Part of a small language model's weights: 13.7M parameters, learned positions.
Each number is 128 + 32 x the weight over its row's rms, rounded and kept within 0 to 255. Layers, rows and columns count from 0. Numbers have three digits each. The size before them is the row's rms in percent of the matrix's.

# layer 17 MLP up, 960x192, rms 0.0741, rows 496-568, columns 0-95
099:168096130153189096161132108101118139127120125139125035147114096212164123151178097117138089143125163157137186082142146139078122066109107139140142092108156140118147152134152148148121128044163114122177124154195133150156138100134101122145110192095125189101174115121162077091162154108161161078
105:046104117138171129110177123127123101047144136150117146056047122118099074179123154106115082133102131141124131141092156161093184150117087084105185127122156136108129150132151123148102115173140127124131147169144171109128112149105116095164075136107147220103133127175141050179148112111148143155
093:156113135093064122126255122061107095141160118125158074098133152147130105137197150153123118130119136140145125152134141223115130156081146167099140134144174108084140099133140237130133131143086166143129111140139145107133075120124163111079154075120105147131095108130146098071104174187145109114
082:095166090150182127119128141141175132144126108084205144106125129165083122127115134155089148150143174095092130105132180154149152116168113129098146128141142119133103133096059130131057113182079154165122142128174103103103101087127087126135083135148109098128050094097116186194114172155140072111
093:083081043089203153108156113139134150182142131174151133167131146155173106134124104140058136206135093114126165193145139140126144122067142140080115087131116151135111187141105139156126128086111129139122110180145154122139122105132101122115145128156102109125152114130129085146106173117126103127
104:085158123089145095087169187032099103088204118098113130095138161126128101159109127085102108151135197145085159091133134100150116087122104115088178144076071193123125122215121184164079140125151106147125095117166130104126101170139123097120119121087153073101177082128198088121177161106146144116
095:153130123136134113056090107165118163099167137143104107083071110163120133140130140118132151134103108135124087159114162140092167173149083196107121159114135153111090106151153164199148158157175157136098181142113158122086160120101069164121168091149096138104103183099116115093131171067160161106
106:030109133093157123114220148150156115133138128101141099211114116163100132227122150113104089147078098173123128191152150119125168151091185193102165096125207153103117110168081112116155152105145156142130087174167133123142120113124135150167129099141102114131124148107126118087111095145206132072
092:127175141159109115125094058090142146119167195180079105166158108105097174114172178124172092174087165073145171135160157137107105110089170134151132125116216142203122134106122109074123208136094147137150181171154109087109163110098058148086106125089094142127135138161122114157150138175108131126
103:138070158109106109136156132206183088111177069125139083084184135118122083151142150108043155106164077154071197149119157112112142115124123132070097153090112134093106169119123160164158144056136137136132142167137141111120114102178155118177118132140124137104056130119193106162088147201201113103
101:091082195088100125117110108146163110078158071105120118129105141117218139196148082168161117150120079150089081195142114131114104188105203180138135117144142156120124127160202111091131091129158071142103085141170134140117145115118143170189095099145159157096110148122121093139108157092101152146
101:121113070149093109146140152160100131073213131153120110145151119174177129138195178122100145149092129111076152155188151079118144099114108191102158118151141126104111119131167120151187151125044129137195128122163111119200145138104073133149147111160183125107137146094081116129097135118114141108
095:148138139177139132121126115073095126109169142168172094102145106092208162158112084128112100124105157086079165222131130099124104100088154101090137109184114142107151084160129127057127152171120078146126177145135166119197079095159167134130137121060172136105136106107111149163151127129170110095
079:080102155118124075099119129136161127142092140101200147177141082156176137104149114149092148140109101148142101158101158103049137153068150128136125040111153112107066137125084160090158203175130147112163149125138096142156106109140111126147109073144129151142127115110118078134073126105145168159
098:156118118104107078143093151103120111142145102115166025077147188138148124143125200125128147113135131164109223118148155119104153132094147155112132130149126128169106087086142173089180147123110092130150145164124133153153114130151152125158122121057102101115125161215175171117129167125147056179
099:081113142116150102115127138167178142157169133155093056157171134118117157141152143131071093150094134159110130121137145097114149066088095107144167142105180110152116131145164124099175103107111131185097101161175113130098121148147138095127092125147173122125149132099118165192089102135161099087
102:075133194126205131130135130109138160114108141142157129100138098157100104122138191123090088142102132122110123148124172124132136129042075109113212076112127164092146098112134160123114123134115128167106161132139080105140130082069201131154075153160078103115124166117131103190139124123145145107
096:135078133155115122160163118120178117072104111175125098124096194142153150144185143118090118216092199187084165177146183165168116111111123163125187095118137078085080110135173128066129122091088107144132116133151178167129115124126138133119164143081092152102134081139164073134136098138151173173
096:099120093148111115089141094133150103151132118144107130162167115163116121123101112153095136124176139169135111115150140129115161132108119148165130129157093083135061170162155169128124127140099134146146111120117127125123122136184158094162084036111157143117128156102147113128113119083172154107
092:128124194126084112100122070130114131075115159169138120167124053160172116188174117127206084130141205094116109153123154123076092137114228084157134099110155128119134080128179144114110108099130144104153140143125154144159124130180102115075130080100162160133090154122092125180133164115097089132
104:148065083076135102097162123136169208136139047137157102165121135128163096152146073153118172168096142127092122197191140160143158143121140141087150075135169189125118140139096132108100131120074069145136148144167143086167132136191103148115113149118144170101140112054151087151164172128121138116
095:090067075118137123144111096137093124136162146109083150126118133112143145179208210153141095127149149109107113147160177177150190077127178110121138136085170122206111136126087136092142155118153076157171105152092116105118186079150104144177105088089137128125140177214088129154158101138119147118
107:138128071139100103069147061103140140059136092209141128173104138153188101102118108129179126117132142147102117114090151169129109136173194131123120108155139154147121177186123162117122110100081071141105145182164127166215144124106180068128116146155154164114124150176123116149119149052199141118
100:128113135114148110126100161103174146072159121114118083116096195092196114149121145120149123147126104107126167079163150146132150179133086146136132122178134100135151170113135123150144086076129085129068125189091079085162150080198185166180118122137095143102076173178138085183154156088206113129
103:125055086077122150117170055157135122137100121138112141220154165137126130120108171122137143121090185116096120127105146149136196144108126122137122101145144123142133132160089141124173144209109154161154198141181191129117180118153117149060066125158144101094146089104153119176046159126095133130
107:132126107077132113106160094109086131127162104097133110133144163164126081178121098117104076236121180120131134115124138139165112166141118193097163089148156157089138158117135117156163138129080146203139100126102228094119137107159174101124104133079138127113155113135133111184183105130127128146
109:121107145120148123031185142117129121152096114131122142118119090115149139165125139103152139138158111177115174152104136113159142123136146127104116147169159107172077136089140134185105127153114094223113176199129158106169134115175112162092106104175161102107040173118162109119116043123158144108
104:094116160139120089077152102105068116145120079132180144123139133058095101102125128114107105125115160112089118103136136084151114109083097142140163155139140094124125171106158156124136163077083124157166145151140175149077182091089078110147115140135123108103146143118189105109073122157084116107
087:132126131174087208107165070181170085138118119138098114176069114165145160155123123080119144226151121145140117153097126098078159128093155116184132180097113172107088151172151119102129144068096116147118142156140183067148107116102160141128104094135134141115143099091149140154182139094140134150
104:167117088113129126148165153122109127076161119117136131064091121113141079161127121139095161156135165168041187136179151132143174123141100099121151039110160129140142134132098120184126115132118127102164152122201185155151075116129108159161111126158163183093158090070135039196129120140152133090
096:149081174129093132113129044116113116133147174125128082091094126132109086139109174094145088129098168117111140191092148171143125096139119093189150116141102154133120179121183139122082156158137118115176163170066164129091181128139144157117124128102214220094144107171161075118116129131146194114
098:102100132111102130079128110114168115103108102184111098194138114141138109136120155127194092113165153171103165126157147115153127156087155118124141164141146110108142136176157147125143118108082143193189110122123106112147148134123087108110114132164101157128103142107188102144122122116152103141
105:115085139104118086127166115112156157158119134191155075193136134186131171131094142126089107148111086198141199118133118138112085126053124184159169148133151139148058160152170104144131127117074158115144133172135121086121132140171097137064139112160085144119082103087170152174057119189110090101
092:122102173065126123087113097102183191140130133129141123138164112141115139186149106160121116110109092099080133139096177115150106127126152167083130157145149209182099148116134136087200186064123071107133147157106146131125140187128171143091051102084122064128117125068141133160141035168092155124
107:100043101102110127064127085103159137153092121211147127136100135095169167144126103114073099158116093139116171130175140142164140217132101201152144162110132182183128151103112082106117169134094135156181144131132138172169177113116148128133124112122102185097032111127133113167109143117086153100
096:168132197069095140131151072128133097073116080139157090154092158195123145126155201144121151100146122093113088130169141102094135128143205143177091142152111130095115105179143138075130129177176142145138153101177145138128125129152159158170118107118161067080132128123149072115061173120147041123
087:180125136188092140153095127132146083085174160092143106113120156102095147124117142193142123099147133150118171170124138074143144099131105078127142147155121129132115127138144133153123172168111080160088146158103135116102100156104181138133147143161150155130073177128107052122108116108113090140
097:103086133105126083134166156117169071138116141132149120081083116089118081112113079102031097206132108167119193049114130129109084133110082064093159181123109152131106168130124158126139204103085110175142198158123117137160101125149126104126114152097194166131111158195164123153145161131195105131
105:099132081066136106150185131059135146050098108111129119122179144160174156140102122038104143154083130130138119122125161171103156122161126154111130132142132180187172168125175162077171163104149096152119124178162179131164181101090135160121132109152116087116115171144124103221126140082160140081
099:101136114122139121090174150115149150123131127106076115159131128129168138118124142066155148216165127123093139092145178134161083124061138156190165131087123129200164133120113139153134193059061121151127124176148132040067176116076051110062083124157134130124106117156118065120106201168164143095
099:127114142059064111088157089092117139150105101132120097133150224154189093168114135147124083134153193093125120138160120144171135098150190156088173112108124149115070115134091112071171137165109133110129171190150117099100161088220124174090072098151103098112119105162107151106106155144131140120
090:041171111075129104162172136182123165148168143127130138174142164196114126142102112103048117156133160177135127182155117094110071108126141147123153110090121175187118165145158141107113095069091126118145040173178102146169090096112107148094095070159114120126147120114115088142129082235128145174
105:087118129094144122193171165139069093117159124171110117111048115118091109174169131166133146186108145109141114112147121155126114132077129156108127110132160185140070125105208114198077146126143138098108166181138135119082156115147131161133102164079126140097125169147148079144124118085110059111
102:133096131120121097129175149173114136102110106130113079154138136133102102150145124182072135124134135119114160154175133172076117166100102235174184142158151123090154133108150137124114125126121082117104113123131171064151148097151090155117058089157094109126098157103141108124117092174138100058
101:168109127138100118149176126167169134169117130159069083073066149177157105096105170115143096153127133166081114106155159172153096112152138089158142115118138094171112157130162148171142190105134069137118133178084112155080224106178104123120136126145177108115139153109160095134166109071179058129
099:082157152119137117081140149145136130098156132140092048067131122199088120168155153131148112145108117112116121083071153114138108153159151113131150137111176081133107097118153138166101147132072152131175133158098081103121155149144145141151109195087202134099076194120086053143196103147101122119
100:138026174146108110141129166137136125144150142186106123132145141123160116194108109122106080115119089163130128095086135114115151138068102175153125159152087129166101157127141138142084154118113122137146163133183160079093123121113113117119108096157087116102100121122129042123149145097143158138
096:116152163078070103145148125134081112079143150142125114150110128157109093124159095110123080135059104122114185087106151136134108123126172085119120110146160172173135164118117129105152092155128158229148160158200143068114116083116150138122166161129199178115159081115086129179112142114138081156
113:101036105126151151066117114031080126098162096157202118139140109074149169178178149106175113143191152117123098098118139141062158192116141121128156117078128145144091116133170127096038114111133122130199111157131158119168120129139147116113155122178131111101128153140092116134121155081117136156
099:093105131103134104139126128096130098150092140146134071135181086144146140207116134130143074121146106136110133100109161189132106144100192108134128170177140162119102069100165095066116151131093047159181171138105130129131136105164131238126123086149121144109081151142133118156134126107105110126
104:109093144118136120117172154162150167127176139123183120124165177164094166140120104135123095127152173160125108129149116142061168197116137202116131139107184161104060143210182139155166121129078157176173141133135133097213149111126053137153131115162090069110101160057156158109083134132114093112
107:157076124094118094146214091114122122095166129101110102128092108182126071176175109149102128124093149160123102172116187147114127138125164153103112124148187096127081127111096196111218163125090180107195118145167133135119136099176146156127189136136166162114148128070133127122087098182123099131
102:103085110147149120076065130126118155151121125160141099186125124170110126138188136115143099130151196106132157213129133130122135121107209143142127146119129110113107133114142155120144208161127144140166145122181207125137097108117130144122118121090111086111147089138128160097126151128111106059
106:107173145140112110139119162084083147103183123137082117174129120139134113123203112147146127144101098162109145153074113144108133110076140156077163158122133167179095109123090134146143112129104139219140149211196095102158166091123147136133114106114189133123109131097089120125151093127184158108
106:177061088122099115104182088135153066181115136168178133121057179162167146124109178142150138126116157129155134062196148134117130147001171148111121106113150171102150135109144136118086191105129150132103122134145123116114160115122115132124090148125113121102145086143204135127112146101101106114
089:147128152137145095115148140102103125119110157177144070126080113169181070136108126076157148114098121107116126217098147115150135143061092072148206132156129113117088116102092176116118152127100099120109197231084092102129097093167119151086125096134166139112154164155105163124070075106176136163
100:099183077135147119116134117108132085118159106149113127109162123153135102140189135077112101133046086122148192081092153183095133177165118169018119128139188141108150139103150204096176163115076111196140145178166141109159158094148153103127143154125157167117129110058133196103125101074177162118
105:088117192087096100108068107055143083096157146133141092155102107105118131154130154175177099194137147193123143149143127127122113194138175117110131081146137136083125175154148150163112122065105165123144155166127192116116140116118124091122134120130185125115122186190088131152080103163126110148
095:102153181070109133162160129096135112122181166110152141060144140085161148137176149155113064175110127131120108125160141180138085112095124164097166133111143166077183109172151113142136139138077044195156130155118104150102181081118148131140154142068152116102098153129110165114214121169139100146
104:099149153093144095094159110169168177155144161105139147145136122115146125174126086108096081113119145131096120126106139130129062146139131095070183159126087193155119101105147144093083144110136110217130105124175177119125165145133132078137095162131151094104141135128194086167119177022139163117
098:105136142134130125165159083182210094108146126092165124080171133140108148112161172071106158114129166183129171045105136128132115168112095095139150127138137141179014124122130117118135146133128112123096188137145130145151114102167136116086075085155145168104103063182139110181131103159152135127
100:159128153124132116144157109096123120100122101105139091130142105131142195149150113072058103121119065082065170120150190140166109132133108215078131151124110155120127158147154142178096146112116154183182114181097110070069117132109191127152119146145190147100118132071093117130129176132166072165
105:134083130115114131034140138162075091082114109077148127095076217122191112147132132115106158098180134137144156108184141121126191202120117160131120109080166136138124150155102129156182148174088151116129120115119158077126122100110144150141138122149113112093141080097107121124106125135124095138
115:156071162135120116126144078091078125116130142172086152198128145141188135143099082115117096134158188147141196147136164064144070096140108104113142064150123131135097177122206140118115128108111119156183150133164134145091087153138154130158121146109157132091132067172163079178184128060103072152
101:120161115135213118136132156145071124110158133098164079066115146142120118152130090098098100127115147179162138092092150112087154163137115144132199103158159185147057129149180160133097120146108125115118129141191160145107106118111168125180141142110130139129157085153138101150115119096159125139
095:110163098179171122165094084152149109140164126169089088146114131123077130125203118096172124155084121133138094098134157144092163123133186121117203072127145122213095116106171119096133152091093069197152090140161088095162149106118092153156048146095132134107140182145104157110116138210075162115
105:071159166145190104075153154164118134060167121148157115129096138124120102117151163137139085100095127139075142141141137116107201158118091169112185130080114138098107124166096177136129116116113089139115144178144122072181213126103128119180130101138142191109124157088106131181103100116162157105
097:069153077148210121124119169139142098103097109083109135136132126101089127133111064081133105122167121108128125061109129102096196150109124146180168115114185112127087081182127212125166112159049116186146155144165082106155139052122132128053103125135118132114147093127099172150079110157149132048
096:140144104126166132135165075049136145101094109149086121167102102167165139116115139100119119140148167185116157109107132156145089148076129158186129120146181089188130158135142127149149129160034087170120181138164126135093104123135145126079139135103153172115132147144178028137139121140133172094
100:140111183074112152103133145075175117135127129141103134091085152106180118141144145139127135139171191113122108095141148130131137132117114161045096111116129126100172133119082127160122136104075169131129123194136179114146211158190121121154133102149145118103135128139094092145135058116192108143
101:149152084103132092099159058147091134123130165122152131182127179133146140135089122085145105126130173152154134124128142095113151111085080153151109078129099120174087148145177163136086167134142177176146130117183195085159161103093089098133109107065118177082160121103189188151059152086097134149
098:112128103113149103100128071101155142106111131079169087184165159165214079115090094115123105116147167108128143110183137169126087153093149145167087107150156142142105120121153120182126127045120078168115120184120134087109114116117086130114109096175031123110120123179151147085150078134125114094
096:121107120082255096125151120096092128098125166186165119166117159172172071135137113124100085141123134159135143139116128116117117096090150125059155098128129137116153148098113083196099146097135106155151121163156140127173085160218131097128126126074124104103147134085148104120208125163120180104
# layer 17 MLP down (transposed), 960x192, rms 0.0694, rows 496-567, columns 0-95
094:127149123095144187130122092149149123125149099159139155147141089130140189045111111142108203122065102133107133100191170124175148143117142079100114113187157093180072125163158178081120116160090144122145136083126173167128116084096175096133124140122095137105172082128137161122105077123109124189
105:185130075109145118177114089189147161135106218077083141163172129151145114118115093124235110144190124150141110147133137120184086141131138141139069161090128137149135126135145112120175110093150162092061077127169121189131125136098100155118099117147085117134144093153169158146127190059114128122
085:109153097060160124154066145196134192107136148131102212109096108075112103119090084184112128146168061142144162122112124043157113179142099132150080138109160138160096105079125078128117095128116169190197159122075079139109174135117115094135176122111158146116114130126111140106115162104140157134
078:127064143153112165125144162128137143148128150148110185182107145091162113121107160078200071107127099092185097189132049113130070173099111115159097103109106165154145115171120104128163146063127149088120129053138156145131130161155172113166168099156156148117207115162104109105187151137157156135
088:080072115115151162162084143147145105137138151098143051157184114114125099132103101121151143158171147147138135094124096110072199128084132123082137119110059131158121152114121096194123133128106135115119209130178169079144182067119160123114120149100086128134189153135183087111130100134108173103
102:156198112105141097138125096093059147217134134135165129123160134124142096138093126142140180084081128136145106192104148104201125132129132179159085126113130122116107157139098143071121132148114195119130156176131160074161103162155091130090197104128127115129122132082039156094138131087122144087
101:110135087079144129151169150134134104126123076134136138190102139146176124119116114165170090124131111134154180132148134150124132142183120110169217079186101076078094116158100088094087133116121116109149078050119129081169064092088139149161129129123132140068116078074208138132102157181118124174
108:064105167148160176075072128138125151175082130135091124107140127162168131091099088108062091144161090133148131148131152119111174142119212126137204072105148112138083124112143076147150159121129075143103115075111126131070100124153136135117161152090150150143089122113107101146074149164140123107
093:149137094100126116133193196184124199131129133088104109105175148095172146175168099156110139088093119133129146118071083114133110146120080143118161101081059090096143082178095114059145118140139114167134129098130103147190107115139158124109094067122175153128137108147116142117126063089173149174
104:123082104178133117160081143156154089170129083176093194097177115129153114101099143120121187171117126100143141129142114140109095115124123123131138093129096152120133140146176137131120168083118085135137148092113066182083116141180174128125128152142158163071113109138140101155130094058097129163
097:099153104090092106120111100115190140088094118097200135158154143104138152095128098131108170126057144118151122106144087093125149128101187087109111187099151139133102166093094177167132138164156191105127132109132106140109116108129176116108126162104127178151129193106180111072140206132147120090
097:142109067102158117130140137118166123138056088163108171151136105145161147092119094104106112107142138123132153140143184165115137173162130174079126139140183130154168127127092172108131103096093080071102115112074123149117136059183096126129121103083151097117109107106124170111124128233189171131
092:077107123058129125152163186167192140153170128129130124096108138144084083160175133070161088170125190152144084099153070115093132146142090115153176149150110121100118128127155125131127125126170127140159117100145080056082127093154106121122079199163132154127084099104195132126074107119106171112
076:112160075094101200083118156094092158146165117128106131051175175109090152102117138120115122102112081099116138094116181115189130080122136115119097129173154143139185135178128103152073113144102109111147123104112159115143122146089133140156150210095143097027111114109130089143089108123138121167
096:138052120090105108133145173149121089128116129134089162157144070135153090118156126172130148181118213125093105133115077146154169170170172032162093117108081068129146139168152108124123134145082177155145160114106141137109081118140129171080152120138107118150099157126106163182138155162103137120
095:178193126152137104156138136131128166180112079123078185090131131143154165150150146112060082124112094141193104117141161169187150160104106116118148083111113155171146112096172132087137105097166126162099067155216173051141136122118166125212118209060138081065096071174145145095144109137106125120
101:129119144118100139093121108073122138146176083132079121080069162131118112109126067112121123077153070045145062182100102156096077116053171106110120101152173074125130120155128123131168131155137140185127168171128155112087068112107129149157119136101142183174136079126154178137141168152120166141
095:193118095166169113067091114116113102113171144133177087136110062089155124143176168137105123080127111133200106113120088103082171153074137174093094099052175144123155133135049144159102145164120179139126140107130127099138133164158098140114135136134140116113145132151120149144133142166176079132
094:158090141077160132179101199146130097105066147114148118116049167086125119119167154103147141122122139140134151084168090135125092125121091084115152135101167107105135125135125146192099105157150036139147128109130094120121170156095126026100155132125115083172096149151111160090127159147108173100
092:115124096135173091157174150109126140158140092119042164132136147142165204114135110143029080098076113106141129128111125092094166130145153140105141140107085092143117143155136116143104086152107071162181145157139141141119143096106165117204136132094158132071132148075110137069134098083145171138
109:081107088026135140139065113132121119176119112145120191103140123145114090138104172104168135125187140116120136181133125105188122149138158077100095143107138186114133109145109135129108119155088134133065119144159156131203107164167075147125115168131145164058101151135087123109128156147183087051
100:118122092117097131142145116088152126117152122098174114172126106069110122164140144079186108058121140141090089116175091057162108174139084137112133135111180121092119115130103085147101136153142103120102184107140142119154145116179118094145128122143110180100187072156180069057099101114123100144
112:151134038170164097098120127114166098193147095159130100077063132118128137156129063140164107229140129113075133106127153153073117103126129167180036111175155087152137171114140191117151129134147151161145151123131145119126109117144160189132093078124153164099159089096106174191137113121089099137
097:195121153108149128136150156110133146147101055167113130114115084183104135128118109179140190094161121139132094131151142101092172100118113111112075138128099164167097125196166157112092099160160184125185137113115116152090120136146136082107096171090127092107190127088178123077067148134163090168
103:108156113156160151104092145137082163067129143148134160077120097097057100125133077150128144125135111163120110123156109073129131118096106169136181132177169088113075103081113063157141150116170144097125145125066129109124163137109176085204159130124060109144121173138100146151182136125152106129
107:046064119140098130158083093081132139117103148123116091083120115155105103145158133162112089135120136134111141133154144099106119106077136149136126085074111197088191179105127094052102127103190161124123082127169144108161120130078120121111161210153124126108086065136108118165122140169110183173
107:094098096130181157139096107143116097163124165165174110210113128139093111110102129118128090093156110093122081100152155119119102174088127087117112146124156182109157126147087220138179113154147113035139070092090197129124141116107100180085044131102119098127165124146149131092120137104114151045
108:103171147107129133136134157178131140089150116131126132099089164158130103098155159132089161142142197117130097156153100134095183144161073126131081120048139182112169144108096133121107111178132156126111206085096170108146098104129103159103122064128075135048057107177127195211128108105139095149
087:203095124133130037124096198093172166087074141178136129102154125093097083086107099198138125063113152160105172154109133109160122109144079106105115062128111106143152140099133149120086145200181146163127153074118088154110193108162055115106108130108132166162142145192119101082106091157167150100
104:149095198143110202089110119121111088171152134146098142121116148064146059110182149129159152109094123189196108129100172121182023068127145115085154097119132105184176131135143156128116102125086195109110163126163112182136101144178137134074098163155153143144090091127062093143105103180134112138
095:118119079123151139116117071113121151143160137117149088155124191121139111135085118145108159167163158120192070099155117098128138081151160128093097108180172106083127161097134135106176095102099087152100115163125164117167130057125098150097130148152109086094113151109149233096163184145117126140
094:146099076152120114151146185104160203145174154102101131093085114081122132096129108100117151086142113110222064090119088059095147095117073155132121106139133071158101116115100122096154116122173167103167084106157178145086090099105100146164146132137104122178184138139092191159163116087043161135
108:096131128150157133173135150115131121131137138147117123162054159118159173140148098145113120084132133140152111092103131126122111150150183108076160035072060137136058071117125125143144118120155109112114134075180142136153085145130101111138093102156172157037114163147163056116156143079170157106
076:105142109153162129157165140122117179086068102091149132138139125089116151113173094168150150138208097128146122132133036072111133093154097113183136165094103073162146129140115122080112157123112141141105091047140149116109127099154115124173102110118127102183124114117091134140072205129103082135
117:089115142137079150144140176156118161135117120148180103163140101145132084110125138121140122109142129155163115152125162125048050108155103111153114078158126171085122088094121161134094099151172095091086113190142147089155066172118169150092150118132113072134112148181083106116064146182168122120
097:127161098135140119182087180119130094080087133126100111136186129142117074153130092058181099137100082190136133128113163043148137092097093123114090190128125171202171179085171130130168131098138115061153101156097118138101135088094098131119103135173083163189131126135168129163125113141089146129
088:087168092085128128065148157139053190166079111126178165190101128178102115133149096129072110126103154133162105090188135117117145162108135191099111088111120085109122106122099175082087121129109158123168129091145076104134141069144087130111123145113122138086168072131183191131127084176107175113
094:085180112096109140134121126181073103086108092147092118128123170138092121133187121154167127055126123114119087174160191154142168117130100168128088135109092114135189129156117122101173121141176131118124087107174086129154133133094072118113145119170049124114058121093102138144153114161036206102
111:151122139125139170158058144122144147152082071128153099112096154110147117121098082167151186127173146122155174109105138115087180038175095119074111128152132147172091141101088137154115128087118087195128096130122102142139104112142127083100086119116148137096128136128151107182142174082139123115
095:085092100114123150127133050194070090099128129170119096125116131064105149088175137140135145118115082162150102124143087149070138125112120106144156174182085182182121093195112128150120127122136192077121096180150178132063127132171160154080112084143128101173099135110102137129156119129140099223
103:113098072136168150102143089158157207086205146079158129136138088081102066128091121129185185133145101119115210159132160145126119137090094153093153103118128109117145152118157160092138132121137130157124109146085122152128110106058108158139115148139109124068131158086121166132099157130058137142
086:181078113181098143127119121065148090100106160107134136126081150081128108092124155131151098128160125099115156076129128147122186167137106149098089135111160120128139113127098149141138150212161071138101204135139144090104156158156143160115127159102165150056106192152146117133099068070105119053
108:160168149115160125149116157104169181150139078134124116124097109196128101094114049123122115159154162165110109134099109226115144163188110096173121125115083097175122142198106139072115081164083135118093068094124130098161166148104137084129097166130163123085150111140130146124096115126160149123
100:209106132064148110168130127152085118148136124103130122151120104108104128156090120141081134105090147120144154088108153148108135115111088105127139043142184074148028135138126112150123163153128121164165113128122103119145126148146124152114205118148148181091097103085074183136186127141132125064
100:120154043110195093070128106103132145177147110150179160128162131111146122162088097169123101117134169110105098143118112145113157155151122165083116097113139136166126086148078124147101121106136093162133097080146090126146085119108083155146170082135127146094105113112096140119174197189089165130
107:156155075131135147136089146191127139131138143081165153081181146110085067181143125085135134141072134132058153065141126119088097094055103142179125153170080158074170170141156096121105061133113160161114134176124117114136150088170143127186161150173074098151122128134169159121127093123119136170
099:091160087189155169116167111077086142108108129095157098149142132129210177100075108147146115180091200123087136093171160116202056111123113164125134133111160089145129150059112119148157149112138142169148085131109130101087119092079141130106084145155109151087180166128145105111104139089197134172
098:139067073113169132134149150113159154130186149071192106075125125147146077129118113105123114175090098132103101159095114129111101142103081134140140147157120070139071126173135138108105106103143146154064120085053134183155137142129034179097136134134148136144140083170124139098119091082147117184
111:128125109199148146154175174152128116135119085163103133126116092141190094087119172159134138142170142187149102124134145153164147098154138127168086128027164089106173087065197078110135145113182102099139095121128102085092099192103145148092087177154170138128171146106172116092126136143091145139
103:145068144081148121099114142148088140113120101133163135152160171164099096135094138124150111098125100175115070186121088164110171140153167075141162201136138126082101133148119154166080055119148114115137092102190052103177178084081115097180084111130168100107066084115151115132168135080118140143
109:085153102130101135181166096085115162079081177129116174130081141140140138152128104139116147121113118099136083132148070126149106122159077118135088100131191175149105148157129155149096074142077132126071099087105170138097148060153168048155120120124122149123160105080114150100195148116154154170
108:111062115126083122093184069084121146132116105161105107131133156174101113111126175182190158158135164128089151136108115175139137168158123146118131141131094203092117112150126121145064115115143103101156107087079139152150130157076083109069175179114139186155114130104066161136160116108132128106
105:106152134116141161157115066089159141170146080123162145181206097116146179140096139165133087135102187164151160088122158115113122088156131110120096108098122116148136082124144091034075179106130134134137106130160162178112195117156122157104077091121200088128147132094109109126111106114140112148
103:154134174128167160101107091140081122137124138120148091155116152116153125129116085098111125129120124095110082106181124082159157106146139118101100179078121137083187134083144167110158194141147123124135147186119146136086157179084149105083158145121140089173129158129136157094133055102050104144
099:168122155056120126136105114122093089094087154174105137101145105161072112163099153080121134159073080159073090116149132157100119167204111080130083129129146103099185057089189137083121089218166150097137160108110111160155127145130122113135120166167113149192084164128132180142104092120160116117
081:172147138090143151140175136153081170194079116128132165118124120115124121123096071125124108093128125130122056137181105078072162153162084110134146156133131133095141146143183182145099081145085150093103059064129187081113106141120137125095145183088150126069112085169062154197095168150074156085
097:142115180111110078142144155090098080123145135130177152150175115095135131181101152169117141070121164169090105160100129171156145153136093133086163218029124098149116134104132144161181139123118145124170149126090151088144125122167098110141154046144120121110136149152085107119157149115135107104
103:117076099116131129172107177132140159149164119127134128049145136087054179052134047179110146124095183180089146121176097121141112094123160138126106131156133144097112131091142174111115146167172125103126144163159068120085075127124158152116116057050091153070107112101165168052155163166181121145
084:129092141145153127145102129192158189121150103174175184131089103171134099089135121161097176130134118054177184087101146081147195116110086120108113125089154092170120132110116081146158092142200139125118108101085119127130103147145104123178126106117122120155150095086111073161097129187148132109
095:078135125115155087144138056178068153145178180098191173142194151112090165160104120117095119123130118130118142182103173123188176125135156092139150144115106091157171121131110045136120065155089089135132058150137136191174147114093125021165118131130130097135142127139177137095124138158113209149
093:084109190139157086114098101124142086164167198154113163091074115179076077085075076151150158132127127149136082114116096162188133152129073117145129134159127137060176149120120101088137134105110064107147074137108151136107102123127131171153103103164120175150103140084163142098112139105106091210
102:106153168149126120128149178167119140138113150137122186149170104150096113196139154094129154171143138199187091123104112162071138142106106132115178111138060088075125115127088131061143157150154139124139105125188099122118143151134102104116100090133113091135132104164152116084111113029122123114
108:155104151084077114113139139093113150162155145116082109180144098110121116158099136074130120070122118124131157115148082148075139103154135206099143124106175114133153134070133090125124096120131142127133138146108118099115191157053125101141123151123152131111126125173095162098089107136125127116
123:131143114172153120130075121155105085125111169083099116165173113190160126097063122139113148085146131182092171075147153065125125114125134141202185225157101075087121137177110081135110127127142073143109063156162113179118129109106157089102109144114122120146117117143088123091099181162099139080
105:148191105081111145083124133119200149124154109139133121123176123149224121100170173147118105130158168112130159170115154167112121134155129160048138105142076122117128100154189190118068149139144112107100129147074158117121152130190192112110112134103148148135074156092121098127140094120180102100
094:169211172159087142140174136112123143106081218144184192169103142139091143126121105151148071150109116123119104134122126150166099156164127175115186150102115102186123111165110063052112166137108131127102142171096103186153137076184132079140046174107150118124113184094130105168040116122089113126
109:144133123085145126136163126133092177133170165085088206169112123124132191148091072138147132140174157127132116124153116130195073128165156098144140135066162087133148049087089142124072117163138158103111062140166126156135108094086101115146092093072128168117047096133165139139135075124129121097
092:160100112184114112177133149142115142141160087158093144086177109106177137122136197117101125083168111168147155145109128117156112118097095158061041160132082143146186139164148129147150171077135125145140110107120179134140099140164102077153142122127150084147115164122111113092073166133130133170
099:086118161107118159102083158197099084172143098116152134094131179112106167123159176148143162128120136098148119158129090124069158085174126098104145123205078111097121098105116085166127159124160163122121133130098188120131115122122150130179163062159149096149121119085091168136061132114150088109
103:136097132111114123148124137148145157158114100128118091169139084137148130141123097115154118166119096093114115173147110174092171147081125084136149158085108144061113119165152163071097098168145106123126093092111149131135107085086148144155166153142111135122172063031183105097104163138166159141
104:081120160144150136154162184140113111119172140150121145148138160213155132176155057159172149179108098092105051101131161150059096091134112128136118169093104118117153111125039160142111132113119178115123153139045042104150107127086183144103121076106088092125118050152083125125149137132147110097
095:108088139114130152086129177144153158143109109071080120149116151105065143130156139099140152136107131174151148162103088092150120113141109123071154161157055113100106064162126124098157099148115113157129111191126144135141164129076129144171128210115141125155175100120132106160151175090148158148